config.toml
n_layer = 15
d_model = 576
n_head = 9
n_kv_head = 9
head_dim = 64
d_mlp = 2304
vocab_size = 8192
activation = "squared_relu"
norm = "rmsnorm"
norm_place = "pre"
norm_eps = 1e-05
positions = "rope"
rope_base = 10000.0
rope_fraction = 0.5
qk_norm = true
attn_scale = 0.143
bias = "none"
tie_embeddings = false
parallel_block = false
extras = ["local attention windows", "gated attention", "value embeddings", "a smear gate", "an embedding shortcut", "capped logits"]
init = "normal"
init_std_qkv = 0.0291
init_std_o = 0.0
init_std_up = 0.0291
init_std_down = 0.0
optimizer = "adamw"
lr = 0.00119
beta1 = 0.95
beta2 = 0.99
weight_decay = 0.19
lr_head = 0.00568
warmup_steps = 543
schedule = "wsd"
decay_fraction = 0.588
decay_shape = "linear"
final_lr_fraction = 0.0
batch_tokens = 262144
seq_len = 1024
doc_mask = true
train_tokens = 1316000000
steps = 5021
dataset = "wikipedia_en"
Each number is 50 + 12 x the weight over the matrix's rms, rounded and kept within 0 to 99. Layers, rows and columns count from 0.

# layer 6 MLP up, 2304x576, rms 0.052, rows 2142-2192, columns 256-319
40 71 58 57 63 45 48 56 38 54 41 46 42 38 38 50 66 62 32 73 51 47 52 56 32 55 33 43 51 54 44 29 47 64 35 53 64 50 68 24 16 55 55 49 66 46 50 49 46 42 63 38 73 67 46 59 32 40 33 48 47 42 39 46
57 45 86 82 39 64 34 37 20 72 62 72 52 49 48 38 53 52 49 49 44 58 75 56 47 74 48 33 58 31 33 39 27 44 54 70 50 43 54 64 14 58 71 38 81 69 48 47 54 45 62 47 55 50 48 49 65 39 53 36 38 69 56 34
36 46 52 56 45 45 42 58 27 50 28 48 44 71 38 46 48 54 45 62 31 35 34 42 57 32 40 52 50 46 36 36 48 68 57 67 51 52 58 36 31 69 62 52 67 74 44 69 47 51 53 69 54 50 43 75 54 42 28 68 39 39 43 54
43 71 55 61 39 57 59 56 73 49 46 47 46 44 28 41 56 66 69 59 61 44 55 39 55 42 47 64 58 58 59 27 75 49 37 40 25 55 60 43 49 50 70 46 31 53 56 36 45 67 37 69 66 60 76 63 53 20 38 52 61 54 41 46
63 70 36 47 34 30 44 43 40 69 72 63 56 48 62 44 45 47 31 48 45 31 43 49 36 51 39 52 41 47 58 51 67 51 47 71 62 34 56 48 46 60 46 40 38 52 44 59 55 46 35 57 37 55 60 72 50 37 53 42 50 54 51 45
32 65 91 56 54 46 37 50 45 85 63 80 48 50 33 46 41 70 42 60 32 41 25 62 39 80 61 23 33 27 12 36 55 61 59 18 24 46 53 40 66 41 52 59 46 47 64 49 52 66 55 54 70 45 44 60 79 38 34 54 59 43 50 59
49 57 43 40 50 66 60 53 31 50 42 50 47 34 35 37 46 53 35 44 52 27 57 56 19 39 45 53 34 60 64 40 33 60 36 64 64 44 50 71 26 57 56 56 49 38 46 38 34 49 46 73 73 58 44 71 31 38 70 77 35 55 61 14
41 69 65 44 54 80 38 67 60 58 51 44 46 58 34 52 62 40 60 58 61 47 65 73 50 69 55 48 56 29 39 48 72 61 45 59 55 37 58 54 21 51 47 72 44 54 43 50 63 43 53 55 46 49 51 41 50 24 43 54 25 59 60 62
50 56 70 39 47 52 59 70 67 64 57 47 47 49 40 49 50 55 38 90 33 37 37 66 39 62 66 29 47 42 66 14 52 37 58 47 46 60 78 52 61 36 44 32 58 52 48 54 49 43 67 65 53 55 53 53 74 31 53 46 51 73 29 33
43 57 45 55 42 48 38 77 57 52 51 43 56 41 57 33 78 54 57 43 44 27 62 51 65 61 56 43 55 48 27 45 40 38 62 50 64 59 64 64 46 35 50 67 45 42 65 55 43 37 70 39 46 61 42 40 59 51 36 46 55 54 54 57
41 39 29 64 42 38 59 65 66 63 56 64 45 68 41 35 62 67 58 66 37 51 65 52 58 55 39 49 49 48 70 68 51 55 55 38 40 50 44 75 53 22 43 58 49 42 48 52 56 49 44 63 67 69 41 53 43 54 33 57 40 63 46 57
49 46 48 52 48 55 53 39 52 55 65 42 49 40 37 34 48 52 53 60 44 30 64 46 53 34 42 77 66 56 41 36 32 49 61 50 56 49 61 39 32 45 58 72 37 45 63 45 56 37 78 40 87 45 56 49 34 62 53 69 62 41 67 32
51 38 48 43 49 45 44 56 51 41 52 47 55 22 24 46 45 59 61 42 57 48 72 57 47 59 41 55 41 49 55 49 40 45 64 52 56 46 44 71 75 59 36 38 62 73 59 45 45 43 39 61 29 63 66 74 40 66 61 70 59 47 47 57
60 63 36 55 46 43 41 52 39 52 56 28 65 61 67 38 44 57 47 65 48 24 48 50 33 77 60 57 58 42 61 41 39 68 48 27 47 61 59 54 45 46 48 50 50 35 44 53 30 63 64 52 67 76 80 56 28 49 57 28 44 62 47 36
49 44 90 62 36 54 49 42 55 40 54 36 55 52 51 42 55 55 56 54 54 18 61 57 53 51 67 49 57 56 50 27 60 74 31 68 32 54 46 56 46 45 51 46 65 31 60 59 28 59 36 48 52 31 61 59 71 64 40 49 37 58 30 73
36 24 32 68 51 46 50 53 34 55 54 54 58 50 66 49 32 49 59 43 52 32 59 61 33 60 64 54 49 54 49 40 42 62 52 57 45 40 60 45 53 46 37 68 52 47 55 44 41 46 50 63 53 45 67 57 40 49 46 53 54 61 45 38
66 44 65 56 60 34 61 44 48 47 46 68 50 49 46 53 46 42 54 75 40 54 70 61 56 27 60 51 29 37 54 39 56 28 39 66 55 48 58 54 34 47 55 52 56 65 45 37 48 57 41 61 55 61 56 45 34 54 57 41 68 46 49 45
51 52 45 50 59 55 46 34 58 62 52 67 43 55 44 43 42 65 47 58 55 43 48 44 35 49 27 23 60 58 61 37 46 48 45 49 44 64 66 38 40 40 49 57 50 64 51 54 54 65 44 34 68 48 53 43 36 42 62 51 36 55 65 55
41 37 59 50 53 58 44 38 63 33 35 28 53 49 52 38 41 69 40 65 74 54 63 53 54 46 44 44 42 48 82 48 51 57 31 46 32 44 63 60 58 48 43 56 69 48 50 45 49 59 58 58 56 56 65 55 47 44 17 45 55 51 54 50
48 46 48 36 40 43 31 70 45 48 52 59 52 69 45 65 26 57 30 54 37 14 52 78 52 24 42 65 67 65 45 38 44 83 48 56 45 50 47 38 50 49 61 59 65 56 67 55 47 49 55 46 31 51 73 78 59 66 49 44 28 42 45 57
42 56 43 57 68 42 48 62 47 34 37 39 59 36 61 49 54 34 46 38 64 49 57 48 27 25 63 33 50 38 55 42 48 68 22 39 26 51 46 68 66 49 40 38 51 52 56 44 42 54 30 39 38 48 51 54 60 79 70 55 25 50 67 37
46 29 64 44 69 33 33 44 50 55 27 51 55 36 60 46 60 46 41 52 65 31 52 66 49 44 56 38 42 59 80 68 74 54 51 56 34 42 54 42 41 43 47 55 38 43 46 41 30 78 53 50 73 39 49 53 56 36 62 63 57 61 48 25
43 43 62 40 56 60 34 60 49 54 51 47 30 51 51 58 67 34 54 43 51 70 53 46 53 51 54 49 35 58 50 37 48 54 38 49 49 74 53 56 40 39 44 47 55 42 44 42 70 47 63 15 40 66 33 50 42 48 50 48 28 49 55 50
44 62 71 38 53 37 72 67 48 66 48 68 51 43 51 33 46 34 38 35 26 40 56 47 52 28 46 43 27 44 53 50 57 62 43 39 17 64 53 40 41 38 64 58 45 54 42 47 75 61 44 51 56 54 36 49 58 45 46 73 42 38 51 45
45 39 74 60 37 57 54 43 66 65 52 51 60 52 38 59 55 60 38 33 37 31 53 59 21 57 64 52 44 49 58 30 56 44 56 44 52 37 44 56 46 42 68 50 40 24 64 80 50 62 48 53 35 51 39 54 56 55 61 51 17 61 63 53
47 34 55 35 46 71 57 49 43 57 36 44 56 58 42 34 47 40 45 75 60 44 30 46 48 69 62 38 70 51 36 46 53 50 39 33 39 42 49 61 56 26 75 44 46 70 53 75 63 51 32 28 66 54 53 50 33 42 58 42 44 41 63 47
25 58 51 53 46 39 44 46 55 48 53 52 35 51 47 42 69 29 66 67 41 37 51 70 33 64 29 36 59 37 30 36 59 33 54 66 55 37 52 41 38 48 44 56 54 50 40 62 71 31 35 44 53 47 45 67 66 43 49 46 49 50 45 38
61 41 44 50 50 23 50 55 23 54 57 66 45 21 45 65 33 27 60 80 60 59 67 61 57 49 55 45 29 41 60 54 62 57 33 51 50 60 68 68 28 44 38 44 57 42 59 44 51 52 57 31 60 73 55 63 60 28 53 54 62 43 53 51
65 58 86 43 30 32 57 39 38 53 61 64 59 39 61 27 72 29 64 56 38 56 35 51 61 42 75 53 41 39 52 39 62 50 43 51 55 65 53 66 28 48 71 54 23 61 61 35 58 68 57 65 49 32 40 64 49 59 74 66 32 41 48 57
43 51 38 55 50 66 39 51 43 57 62 62 71 46 32 33 57 47 51 54 43 40 61 52 44 41 52 54 60 52 51 65 41 60 53 46 62 67 44 53 42 27 28 54 78 46 52 31 54 61 44 51 33 59 58 35 38 33 68 30 61 64 48 28
44 69 64 41 59 35 23 53 37 61 44 50 62 36 38 48 52 48 26 58 46 51 59 43 41 52 37 40 31 29 62 58 75 58 37 61 43 41 89 26 47 53 75 55 34 54 40 59 55 64 45 47 49 51 64 55 54 44 59 34 43 41 31 33
30 59 62 50 52 53 57 47 53 48 52 35 47 43 31 50 29 37 48 68 51 50 60 38 40 51 51 51 36 44 38 31 39 59 49 34 52 34 44 36 66 54 47 49 36 82 50 58 60 48 42 45 51 46 47 54 26 45 41 57 57 61 45 25
29 57 50 44 50 43 63 45 46 60 35 39 56 38 63 40 35 57 54 52 42 51 39 48 43 48 55 68 47 56 65 36 43 89 40 40 16 45 64 54 38 43 56 56 64 30 60 44 47 48 50 51 76 54 35 55 42 46 45 50 42 64 50 49
48 55 46 43 73 54 61 51 44 68 52 47 63 53 52 27 43 27 52 69 47 41 70 69 47 62 66 60 51 24 43 35 53 64 46 67 36 48 41 27 44 42 44 66 59 53 35 54 44 51 73 41 56 39 50 68 47 34 53 55 53 54 64 54
49 48 43 81 68 36 45 62 46 62 47 23 51 28 55 70 47 48 40 64 49 44 58 53 33 66 50 43 51 45 48 48 59 54 65 42 28 50 61 62 81 48 50 46 35 84 75 50 67 56 32 57 42 47 51 66 51 51 49 45 71 59 49 68
48 42 75 57 63 36 58 55 44 47 73 39 56 47 53 38 44 53 32 53 52 43 54 43 37 40 35 34 42 55 50 37 33 82 28 39 46 30 51 75 64 28 58 64 47 33 52 33 46 38 41 52 43 49 26 39 48 56 54 46 48 62 64 55
55 59 59 45 76 44 61 36 70 58 55 57 36 71 49 59 64 25 52 55 44 50 46 55 50 47 50 60 52 49 46 50 53 71 48 66 53 47 53 65 64 59 35 51 58 51 35 43 59 57 39 37 65 43 33 46 60 63 47 54 33 57 56 44
53 56 58 89 53 46 47 57 42 52 49 42 50 45 45 35 51 44 48 64 65 52 36 60 45 46 40 47 41 37 38 30 61 49 48 56 34 65 57 49 51 36 78 41 53 42 66 57 61 70 44 56 35 49 43 62 64 42 60 48 54 52 40 38
45 41 34 63 38 33 51 52 51 68 51 54 44 58 39 37 48 47 64 53 45 55 58 61 49 43 74 41 37 42 32 37 78 64 55 48 54 35 44 47 72 60 56 51 55 34 55 40 57 71 60 52 45 37 68 33 63 56 58 46 39 50 51 48
38 59 45 34 43 64 67 51 49 45 41 45 53 59 40 47 64 56 43 34 49 48 46 65 33 39 37 45 43 48 27 60 40 70 48 61 50 40 77 45 48 22 59 60 42 38 55 61 47 47 22 54 72 56 32 48 63 42 37 54 63 54 42 37
54 63 44 63 63 53 26 50 36 61 70 62 49 61 49 72 65 25 40 45 58 60 49 82 25 20 69 45 33 52 43 35 67 46 35 50 56 43 65 24 44 55 73 47 47 54 42 75 67 59 46 49 49 55 46 55 50 56 31 57 46 52 61 54
48 64 42 77 57 40 39 63 49 62 47 57 57 24 44 23 77 38 46 45 64 53 74 70 53 49 43 50 53 46 45 38 45 42 54 44 60 22 63 62 54 52 67 61 47 75 37 55 22 64 49 42 70 53 32 52 44 46 67 43 37 34 64 45
45 93 47 58 50 22 50 52 31 60 63 41 48 38 38 46 50 51 64 41 43 42 61 50 47 64 61 32 50 60 43 48 60 45 52 48 67 51 61 27 38 34 72 50 42 47 52 50 31 71 45 52 57 72 84 45 40 29 55 58 38 45 55 45
67 21 34 59 32 63 64 42 41 66 35 47 49 42 62 36 55 71 51 49 46 50 68 54 38 44 44 60 20 39 50 24 62 55 59 37 39 44 52 45 62 42 51 49 36 45 43 62 46 61 59 57 43 56 70 38 57 48 37 49 37 86 41 53
21 50 61 56 51 54 69 44 45 68 68 47 56 46 34 54 41 50 55 54 71 60 60 42 17 52 45 50 39 68 55 54 63 49 69 25 41 43 52 28 40 25 56 66 61 48 39 47 45 63 59 36 86 47 42 38 56 47 63 35 41 50 60 31
36 64 45 48 75 54 46 47 37 71 40 54 44 54 54 51 71 40 34 53 83 62 59 50 49 59 70 56 43 51 49 44 57 47 42 44 26 53 53 71 57 39 46 45 64 54 36 49 36 47 65 49 50 79 33 54 14 37 75 45 34 39 47 51
63 36 46 53 55 50 52 56 50 54 58 38 32 39 75 30 52 61 49 64 56 61 47 68 43 76 80 47 50 21 45 54 29 56 57 51 66 66 68 57 56 45 34 51 43 41 65 55 55 48 41 43 62 42 49 48 43 33 61 42 52 47 55 42
37 36 45 45 45 47 57 63 65 58 48 44 47 49 49 26 61 43 71 55 55 53 59 53 55 37 58 67 32 37 38 33 35 38 36 46 57 38 67 42 54 41 46 53 50 48 23 50 41 40 65 31 58 64 54 57 64 53 55 62 53 43 71 33
59 34 48 47 52 43 37 52 71 60 69 48 39 39 46 52 61 48 42 57 53 43 43 36 33 56 59 47 37 37 53 52 58 77 53 48 38 49 57 41 42 27 39 52 33 58 33 45 44 57 53 61 57 29 44 41 46 45 63 50 35 39 56 71
46 48 54 71 49 67 57 51 58 59 61 65 47 37 41 52 62 46 43 51 57 55 40 59 53 42 43 55 67 67 52 39 43 43 35 47 53 63 85 31 46 52 46 72 54 35 42 49 57 48 54 51 39 71 26 45 47 61 44 49 37 57 55 59
65 42 67 61 57 50 57 38 52 57 58 50 47 32 48 55 62 26 48 51 34 53 60 62 31 59 50 43 58 51 43 20 55 53 46 66 62 41 46 38 50 41 49 50 58 46 46 42 40 62 40 65 30 58 35 51 30 47 44 42 31 51 56 38